Weights of a small GPT-style language model, trained from scratch on English Wikipedia: a variant of Muon for these matrices.
Each number is 500 + 25 x the weight over its row's rms, rounded and kept within 0 to 999. Layers, rows and columns count from 0. Numbers have three digits each. The size before them is the row's rms in percent of the matrix's.

# down: layer 13 MLP down (transposed), 192x64, rms 0.173, rows 144-191, columns 0-63
# gate: layer 13 MLP gate, 192x64, rms 0.211, rows 145-191, columns 0-63
# up: layer 13 MLP up, 192x64, rms 0.22, rows 145-191, columns 0-63
down144 092:482472493497488498483545501485465507508551514494498497492446508545484522502525537498520509489507471505468487513508541560483524519500492493481535513486550565524504533544483530482505502526490512
gate145 091:550476517499523499452524497518501483474518481491453548500549511466468485472551522540500479530504489504499442461494530528520503493496534467478487491504473508535507526471489505521511494488503480
up145 090:482525496476508537520466527511503521509492469497509519546484470537565475546494472502534481482482499473501531519527478520532473486525489472558482480484503457492530505459506501515503487505535522
down145 098:468489508525479478509466464509495445506514502518474492501520535490491498478495493489493514527510433495467451493464533490487457483533483496449475504531500531505488470518525464452494503491459502
gate146 097:455478522544513519490539464505542507463446460502495510467492517486460499468479511480528503531519553521481511491474511544490477523486511449516509492502498520478507530472542490520498517506503512
up146 098:468538480505531509487535472518494515488530494481492458452464518481527506524490528546493502557494519522474513526528477531505514538466511520505465508530490530479504480495509515481538512518443497
down146 095:439534477508518519498526478458478452456417520515490501486492491475485526526493485484520514509521520478477487504496471496530505497508463504508498490537505493480482542522488486462506486531545497
gate147 099:502516490497493517487503439481477522514508501521441503495510485509454492505501479542494533534506483477482489531477513481514474483526463481506496476574505485515524543479496472494463520485550470
up147 102:470482500509547520489461497531520484459540446473522506480487493522458504496524475504496522505492523517451502498521520512490463504467490528513475503492523558499486542518430507481483501503480496
down147 106:534507501496528542529483455525491447464485479510533535522514543525517514477479510486523481506463507548514465538532507473549496499477518462515518514448493521490484477478510513488491508502480492
gate148 110:487523519489506460522463489551464509527496452497506479495459512518523509504490514535466505532482502500499522529462587471490509522524502498484499546525518462503507515505489508489545496509472502
up148 102:484543513472516499499507505508479453494513473487490500473507516508480542497495497448469530539517513483487481564506530476553494494549463496518471490475486448491466519475464505473502476504506509
down148 095:532474508460468528517494537492514493464502491539519536509513479477525526454524476501517566493514506519478494485487485484521478499440504516504530493493485541452521524540455513476501508512498514
gate149 097:528518531487485509496476523507497454461466531492475478515498515539528536520482490552474509505528453504483526468485534519468505486539518495490494454499505549476458474494496483473517489523472476
up149 103:472520506505539447533469536495522500519481520476484457508468486490454483506499503500478509486527503480522494485426482479501475489514488535495472512504472444501487531464475486544525486491491470
down149 102:523484492496507514476520456516504489458513496492472548518487520558514510517524488501500478492506472502426498500526536535462490494494522479495508486521528556481508448515487512468519453510482497
gate150 099:502455518470481540469517507477464508512530508501447503513487497496495507507537527532535520490524476539494515534464457513498470500518492487516459479491473527538522521482496523450476450518483513
up150 102:490502515467549492544538478504511475475516498498523496505510507510486513508556481471521475518503541517482450525499471485536517476473531507514530444516481509466491513509492499481503460500484569
down150 100:465464497488522474526537457541571522510477513477505485472484522510525504504487508508528540503505502520467476453524458516508499493485469540474500486516502520521484480490523474516445504490486464
gate151 103:505459478503471475513517508476493496456500483510497474519476521466544488511495508477449453522490473540577507462527481519504490492484444463478502491497519480507501500500522486485502536529470492
up151 098:495506523502490501544539465539484546539517510484504470487509515461517475516493516473492478543528510504498530455475458532459498498492472504506520494500474527476517458524538498463504475537480531
down151 106:476480510508485498547456541475449473470497533499528461519540498490524491468456496468494515491482488520487485436428485499499474497500492507505483474448512486484514494490478496523509485507504501
gate152 107:458528531482497488455480472486505524458517502507515483484506482529555495473487528525467534501509464506498526510501483563528515482512522470534526520534505485517495477566493499491525478504495471
up152 111:504553507502503497502532510528481503491480523471523503493483511466499524498543475471473482469440484530494509485483501554503572468555492494497513532505511480489494474553499513507504500541513499
down152 106:492478475535502544511539558510470505523479476491461482517477500480483518559517504491525510474483516500509510485532535552478480516509462509506456503532512511493465478536482525492488522496479545
gate153 104:483531495517515457474539494502524518544518520481499501460526497505531496511469484475509497481499507499463492479529495490500502471511488465513516490466513469439478538450499506469556521528529547
up153 096:461521512517490478499517538569480471506497513473504515495495497503504516463529503515462568475477497533479471445512514482479485498526532464501511511476479514490469484497482528496483483544541486
down153 096:510486528473462530484458538520501532465544478499492496537485500472504519496531483504510522463495500534533491483543470504498491526509506528462505465500513508517557497534501488503495487457492434
gate154 095:483528487504504532474507534499538482517495548489472452498483497529487521536513452486476466496532523546503528497484515504476458512497436529515518494469473500520507498490524456479523526510490535
up154 101:501498487499509474510511545491445510514518485483509522490474535458515485501537507522514455448502514492488512487483494519458456508454455504565499541493496464492514519500504473475524510482494465
down154 105:501507557484503512480508503496429506508496546484475435482537520512511469528519520523480479494479521505490512505556494428493536516495510508475496485513465519488501479488504537500512504509472514
gate155 098:494496471471505527505515506516463496487524499472498468499498544458505478483470530468520541474554494492544530452482516522535516499471512540466475479478490518490438510489495515487487531511497524
up155 107:471478504512505466502495514470491484513527499499514537492469447497541481486536539496492503465491480504475522503450563513476537553494441496500530506474480476504528518526477481504511487510518473
down155 114:543536495499516502516504513503521499514479503484485476491508551504478520490496506481462483502507505486475531482578486464497404525512508497531488494465468520483474479538503471503477512498501492
gate156 091:518507496486503493475507483488489569509537513485554506459511514512556512496475502502486494452497550475477527535477494463501473519485466545495458519483526488483489512506469516476489522483538499
up156 104:502487482503422486506494511481534479518485492516465530479490511484514500485534495480511501484473507507524529494494515485505454523502469538482520544518545467431543482526480494527492508533501470
down156 102:530475470547449507532486499505461484466488468459519527482466490512502477486531474506495490553499439491520482475479516517480459481496514516528517518528540506498487530488546515506519476496495502
gate157 102:539485519505501468526472462523556510510499462519499508491524463477525501526494491495522513495500553553483486509480475475505500473525546536472513511462467489494476492525554540516481510475499494
up157 111:500505524550503545521527502524536524508551501520500521454466503485462525490482478469450512513486556516494487491520501449533503465512475508511459484492486532485498515509527521506517515523478472
down157 109:567488539504528490507494459522510499493423472522545491444495505504543526484503505483517470490495520470526525502471533476523512527492525502534519502513490514488504482501518514449511501494523484
gate158 105:487506465458496522495478498502475500510509502497491482533531523531447508471480543491448518526492507506500507452504498484519460509496455484517460515472464523495513461493523463523488525511512435
up158 106:514489457557555509457562495468510468486503467492530517518499498486532478496455509495486513470472500481475477466514497525495472490505527495505479512455495509492509503481549455513486491519500535
down158 103:536494555491473544481512517548504499492482530520503491521533504520437477500472506496464468515490503507481491533480516534467486490542487492504497518450502518511537496504523470556516509511539490
gate159 097:524524533482486485484497513525525502533525498450530509503501468503507515446494486536470487508509509550498479486470505482561435479513493547474511498512518516483500523502490482508474480554503530
up159 094:541527543504509488536494476496519465501491532484513438497529475488558543480491514511483475532551537503510473501510506515442498494486549474501481498484471521511474514522510513509494537507507497
down159 095:529522454481499502501528560481494499498510480510481536483520504504494481498483477520503514521453506490484512477514511489539466500521490533448517498537527522530467542517518469501455506534546541
gate160 104:549498525512507494507491466525493514500449519532463482514498531459488472469499464520509533487527504524497510476533484470457478483479528473554487537516523511473510481490475536553517492491478490
up160 103:442519515515489513474527508455480497476520510459542483464491528493507463491455504460526538490477493476507494498471539500523472535501499504485506486486483496498504535498469441451481529526497492
down160 101:525459535499524481502481429505547487514467522508479490500530532466498489445488484536517481513498502531497499476486453471473540479487505493542493496496479535486536494504475523487504497490495453
gate161 098:499526471492493485513469481507510503506561482454497518511509474484517520529494493513527498525488430491511458487506499502535458464511499461516474453547489496501509502510515433476520496511472482
up161 113:519460524504504521498492464483493481506514491484540511534508504499478539515513539482492523521507560498461518505489482519474483519462528525524462515531548454487471482518508465550502473457498500
down161 112:474488534553516505502496561524502507506485518532534451525500496485520480534465523477537506514529546517491471501524522486491524488499492510457480500466471496502524441514495517478485478544520495
gate162 102:535465515504490520509505520445486513524511524544506530491518462514500500494481528506500535474529494508505477478457522490505537479506503453534501484498548515532467506500517496439523559530503505
up162 102:489503513486504506509505480509528541548511517476495533514468500455481518507520493495512515504476525555488481554530523509499462520497561540452535519496467477520489501503501493521472525498554511
down162 099:485491475498529471505514465518472509507477475548536492511483535496491489488484505513466521519479494462496487536494499486451484485516496492470446537516499449499534471498532474534521443476483535
gate163 101:501493463503466516510443468526506518519482469523458459505489494511534504510513518526508490488497480501544530500497482507499528530462499468462469556498489504497522490469502461491487522565465482
up163 109:511467484537520508531527516488491471501458530500534493498537541505493508495524495495480456485475529457498529490493530569503536518497536522502483492549490500501484534509478470502521503517504439
down163 115:496505495508490504553521510478593506503491527509492490473470501488480502507512474505481491488536508527533528456526490516499604497501527485492490497482492528497482475497485501495486495479514484
gate164 095:508544484493527523510466505512471493437534490530462512457474505503531506481519504497489470508508505520527472536524493473546510487506544513517564484488493471509481471473533520505500496489466465
up164 091:522507564525537469472491463536496471495513533517531487483488481501460490506476508485461489462497498490507498544518480507501506484489515512505516540468433478520540496486532520480516493524516455
down164 095:499504465474513533498476488481512508462512449499456488485488494458565530457480463512480492500497505512505502482533522463537517502511498546495551477520521478493442484534512504503522484485504497
gate165 110:517525494490471473499519467537471535511519509470510484486527511469486485516509511498441514484471459510538500492513501519510502535539529462471478501518468520506501537509444493453520506558482507
up165 117:564511510493524480533526492484517514509473517534441502487495473526454473522498430482510471500512504482522515514513540495474500511521540489524511467491472544505529503490515490521528488528474518
down165 120:497530526513500505498515389481506507502538494539493514515503464458458470519483454496527497502504516457499522504510487525483500500499500540507488492539501485504526482476516539515487503463495497
gate166 097:525493487519518538513475488486499463468533522547527448505502502476508521530503538521514469539497481524505464468470535525483486477508519509495477465548489491541473480468472502519476482513538481
up166 111:455495508500457467513538500492478534511484537486482498509490505535478549530492519496488479441478511524465494511499482510519503483513464521482472478493490552507521562540471504506530481489538507
down166 108:479479530472530554502464481521490482462493530515465484472508482482491559534508479509494526468489513533509470506473531497526549519508488498551496505504514486515495546489491478464519493503553500
gate167 112:515475518515524487484476500501483524471500483552468485506521557457512485526530497498525469501488479541460484445487506516468465485453475517483491519506536488486494523547510509511503497496509444
up167 129:541541518501493455522516543488503482519535486535469496511496476475480517474475512521447514468485449496500484497493484468491465512504524495503477517505452484512501494494542499553480553504468514
down167 118:466480431481503449483490477523477515520460516480536531503516527489497487457507487536515499526497503462534516465561480498495487525515493519494498509482498514510527492528498450529536518480492473
gate168 101:502479509504513498504474529484511553520523485546496499500533509533489555498573480489486500500521509500504509469477483501490535499512430489511456498485519534483475539470490500497524469540477489
up168 108:535515525517567498500482508506480530490504525548493500519526502535513504517514467528538491528524507486512491510494524483507510519488485492451446482504530503527482473491489555455538467502536530
down168 100:513487515493481518505493502528518529485474481496457498505512455474460494486422572501496481514527508504493488498513503528487527478525522479523543487552545485501507491468506499471468487504470476
gate169 110:511481521526501484487479523498493523531491466516459497526529532510499498545512501470469457510524448509494520496476565534470478519515479472455477493456523507488534520499489497457470481492485481
up169 113:564509522516503493546493479523459498537466540504502467512479512470492521509503480497487542552500465521484476532492483508540465501522487495510476533561509473514502496495498528519502535475473486
down169 103:487466501517503493474498414538502524515495455534472490483511475524493495490515521488468443480533489466473487475492502515462462523488533499481512514484516501471521471474519512526490467484477523
gate170 102:520479480478527456499531455487452472517506527547481528502503497513494494536500476519512561496510471502534520506522544499546552493541500498526478476483508483473476507481498475477510528522478508
up170 104:526505509494534494478512513469482472531486503483551479480472460531543504517468469516506525531503533465494490503462487462434475514471533483476515468494506485498526459490506509467511482470527493
down170 101:488509452494505517493508497535537469503545488521484464500514520480545522517550516515487506508493472552492487488487485448526484504473502453469531513487503484540478514540505517448492492502517462
gate171 102:517513514500465489542461516514499513508516494530522438505522524457488495476478508490461483499546514512502488501533490512473450497469445499498533527495461517450469536477494491497532495487527509
up171 110:483518518492518489507469465469556468570516518490475495499524556508520504436477468498484500492527541506485528488556518485519512519490510508501481540488501501492487507503488497477488451517516505
down171 101:554509473500491511467533582443555470495494512504497511492508468533488489516536478498513466475544499522523465515488541499491541493511491494468485466495495495502498507529510506486503507526498481
gate172 088:484513539502511527496547515520534477502518472539517496548509548504496477491454465509460514534510458530465517487512499486515506478480510478500516495505504495500526551492516518482548542547475516
up172 095:496484508512497525482502465509503461523485482536520530535544514489490475489510478481493504517516455495495496502467502501498501564476509479437547472469558489549520498483531508519504526471519509
down172 095:500543531469496480533477435488446514506455519496455505475487491507542516477516498487509501503474540501511459519507536481471497512555479486488502515519504547454509507492471507487487515517502526
gate173 098:502515463571526508510523529516506507496506527509491464450464492488485466437500441520500467464548514535505495471512512496484510517523486474499503524489475524503526493501485494475538512509515481
up173 090:493530529507509468545475499496470559523552493490494483526525530487469507527540499518480504544478499512510489487515480478549556492495452512497532492454511516499517494520516493518512552499499505
down173 099:467509509488484528516500469488472485466584505506528501512478493522519459470506501509545486475503507511509519454572478507482522520511528498499503510513457477478498506487460516453512490522484502
gate174 090:509472516502471521478450539484505530479488548506533469502510515516501568481500497516481555448493483538545520533516479523551486499514513527535487507496521494496542511505514507518498504497491511
up174 096:517515450498528495502557503518476505524508478526519510502524475503546494514481476475518490495477515465475513485481486494449430477544537516519497510523503499530515508459524491482502527528537533
down174 095:468469564485517495495459473508497546488524511513526495502505524505490522476487495509527503493496494498514569539435515521527512485497497515549520498430473513518519518499497514510474484479510495
gate175 103:554532492541463512480497552515527506506514486531502479500467503499561506522503510486481506457537506510508502508488542521523493452491514469538496511530464548508510491479502518518518548486484476
up175 099:502473511491512485532453487451489490473507575525504495492500441509506537491476503512470470501522495503492499462506553485492481528478529500484482515458492505483491513514483503447488449524497516
down175 100:516517443535447512456505518542525492519494449488479462489487536502528500528495506486515494503489486525475518537488462531524522468473489494542506514512492539521491504493500514518519554473529491
gate176 097:514531443490498510476516556428520492471507461523453462529511497515489478475473529509500506490477535496513498491488507517544477504486460478509498486509493491474530486535481492505485478524507552
up176 081:478461500478478520484468511490488486526510539500512540505482475482565523516459535486456482485496493537504476532496527467501479503528548498527498523446513479487513486487521466515509488497493448
down176 093:527536490453489480483533441474498461458500472538515511512534480549481521482538502530546515487501504502495559538519505514529467515515505505509487498527530490509510496531498481494474493531490516
gate177 087:478513478467477526499514515474457498478493517492472461533516533500499468502526492565494511503539459485521527509486491541500480476517472461507474492544502525495520510527491533480510431486521507
up177 101:510464534512553487474532476479487514493528511500486503479499440480465535507510511519541495472437533475495452460494531493484512507547479491515477540490504507523504481502528480472506504498525488
down177 100:493534498503487494475504503480555531485569549512482511513486466470497489507514482486517518517517497465515487512501471505492480521549482488550508495528496499480521531535494448479478449475520531
gate178 105:491496486501507481493504519535503458500492554463477476491540504488528550491457517534507483518497515497491497482486494510566443500526502490520450549506514490485500516540500506533508460522477518
up178 108:538542490478539474540474541539519513460511528531486481505523539474535500468477465530492525498500494489451527475498492517537506477462502473475472500484523498484450473519505507519474503509500502
down178 109:517518491471523487476510563495531496520504490506512531466512491490492493472522526535472488499472487469510495532555488476503508503536558533434495480530480489477476549514490484518500484528486516
gate179 115:518464552490532488462503524538488525506514500527505453543459502486513432509516513449511500516546515493507470489487489482507486472547486468502512471491486474513489483516481479472508527530516510
up179 131:465476528515504527483491495494478528489503493501510495465533508488522465521524497471473516537523520452456551474494529547522520529527483523516463482532545507511516492505487463510514503527446512
down179 117:527493495519507478466486426527498490485482493532505486526489516488485478478514451484509470517512467473512519512549485514492453521552489532465523491510443496527515503503464525508527507523504530
gate180 096:498489487490461513495487502537456448458517520506474494505494497472532536511447479524481491505509508534518517511502465509504461476522468471485485522478540499527461509505504467541513525462463537
up180 103:506490496473479490476501480546514492531530457516494514506484512477493514498474481474515477499478539495477520455463507477466549528546524502492494528465542519501502540491442512512511550473518483
down180 106:547540522543475497445509509543473463533471461485519494500478495498494495498471467500530507531521484437480522480503538492538484465476553500509514503492475484485519502496519489520510475496479502
gate181 099:514539473556512508515498522495503503482506473511548518548518511506535534505467509473518477479535495520511485518476469495521438472510493498493501455446528499492468501497459483489510485481477543
up181 104:507498563464538528530510508476490543509530505506495539493455493451472520497515497513533545499502539508464505496526447534507490480483523517515505501475502528460496474497498537498542506513520498
down181 111:542520527514501491499518491510531481513524534523440517506489490461490445467531495543472529483518496470529510458481532470492477517477490496489512504478503521501508511461497471498549500521550533
gate182 090:494487496500479509492497494491483502516510550519494511555467519537532490461488545509483538484493527488489530450467493523492484554471520512543441502490465450487502532496515509491511520500511519
up182 103:505504443536487504456492482475501488498528510477516493498541517508524515519480492549502486518492486459478486481501476560520511484492507468476508499529491514506508443461567534465511495495487528
down182 098:522474526543465542446459469534452514476502469503477508525499496547496517489482463525517488490527521463486527505485494510518509475482479483499536508538488489495488504468527519457513479458487514
gate183 094:529491524468505457481515533458514507513511515497442467499498469537486528490490468524483510476514456514521531499483474508443479484468485515506469516514436498463462510507492495535513497479489495
up183 090:491466473483509506483499510460535486478461528497488489549494503488540516512507478477479516496486512549512515578542509495508540526510487512515483477454506475522567503487499523491526501486501478
down183 090:475523479528509500540493462516526522545482472517503507497532455457492505475523508518506475513500525493512490471541482553491443499561519507458502502512510495525487478499504465482486510514496553
gate184 102:483517490530467513520501549479531500485454509469516530503548500465505504522473502490518447489504461511516531480456519476512513460510515457508511511489509510479469488516509514443477544518503536
up184 096:451528488541498458492510494478502490482509432506480531468477531567541544485487493520485526474482525474529535515469522481524503522522476501529504518499502495485505525492519471477484499519482484
down184 096:524504540513500532505508510477577501540437530517517491479514486486516480508497492493477481492495511501518494449434497536479466482488522494478497507509490463467480498496466486499523500507468546
gate185 108:478523488508515484504483504506515482505493543550498473485499512502469506474483493503498489461532471520548487500470552522530499503506484438521515475469550438512481454492484485501471478513525480
up185 100:494505488475481490507484477485498487505506467461480485471492469494577464463475443503487552523530488476487510487516487527483476525487535470513516512463550521552523490509488494513492527491492503
down185 096:485526489542515484515491450502515494492413502511507503524509511479469512506511504504448478467471489485526479496543498515495465494503476522495442457499487464494504436498490530502495493502505517
gate186 097:563513517494515503493503546460479469504483472527475502501483504500452474541488513503477493474481479509526484504520490521512484443528495502516554507515459472455537489498476481467532483519519483
up186 097:464541441515485513565530492485513521476518491481514514501473489486502541496473482495516507481496513487529484475501531516484511482529477513496563522483500494481473514479460574485522473510510497
down186 097:521473539526490489490485494530477511527541512510516467483501468503516493480518532540481498529530494478477527465440505475510483529466523499451466486483515512489514499504533435499484495469469529
gate187 099:510547465481511460473506506509489495533486511520494524543470529501536456520515486482480525508501506522516505473509474541513471538531538469467478493480514468475543498490506503499515535464441502
up187 087:505554505499470470454525562519482489482546496504512505502547473461460487510455528549488529514495501502497496492518466503500522518484515464497506494518537494517526495480463518487523485517547509
down187 094:453482536488489546527467537493471502491490485488483473494514512443496542487514478463512519488473510490518519485568533505472520491494489516521509460474499509495447490498489521472557502500516492
gate188 111:490484535492461506455501505460513517489522526537489480514509471537487506473499453541530519527517519467509489482495474472503541506482549479518466515487501545504484496552528513494525496513453478
up188 090:551519549524471460487484520464485509505491509445507486495510476476449472496483462495501533500488495462512495536498498487535549549462540481521504497480513486486512524469533503524492517491476498
down188 096:542512478478520525541514576523515477492519480479516526508520520506566497502496505516503474498479497530530501474525482546518535473532493513502520488517524525511520471511480477486459533540510506
gate189 106:489500501458473465477482454486466487461505496484483473496461479494501498477490498546478487525515450482474536494489514503488528494493513462504495475429520515516493460542483527471496503538537512
up189 093:478500512499509510472530481530503511461508466519497511480496455483500528464513439516492483467502451537500533506489506525502544506491453494520530510503493512519508471484490507539446441528482513
down189 104:484496506486496519521483449514473479497537465491510526522546536502474500453471492515523521487505530535481496484491507522496568504498505494477534510506477497526515540575468509482467502496484524
gate190 095:526519450475514451477490513531473524545495496505475518511506510492492531494484531529510500451504498479508538495479529497488487463519476481499491541508476543523478444488461471474512555490513494
up190 101:488446549490521483451478472535527525465493457492517500479527478528491492492509477466542499511522488545455534513471459480516495494509512504458530509517510488518494548493482503477491518503511530
down190 101:526529458462494508510480500479529512541508465459474529502476528525508484488489512526498517465559480526506527492505458503520405493491526524477518512493502507499491472502488487474519516521501491
gate191 098:528489485440524503522532497514461504487495494475502503525483480526506499502542520465518515478502499507511503494482440481487461470512501496524489475534486490485480449527472455472478460509497435
up191 100:509521499519476478475514471466477485503471443498496498505506507477475522463494507484526500476552514506477491508516512451526465519469522485499541486497498479514504508507459456494477524497579541
down191 093:484518510482501492525478536510491542510485516536478508451527541518548470509484531528483515495538503510516507450530463509480484484524485489506473476519509465510491474473548493534474461516489454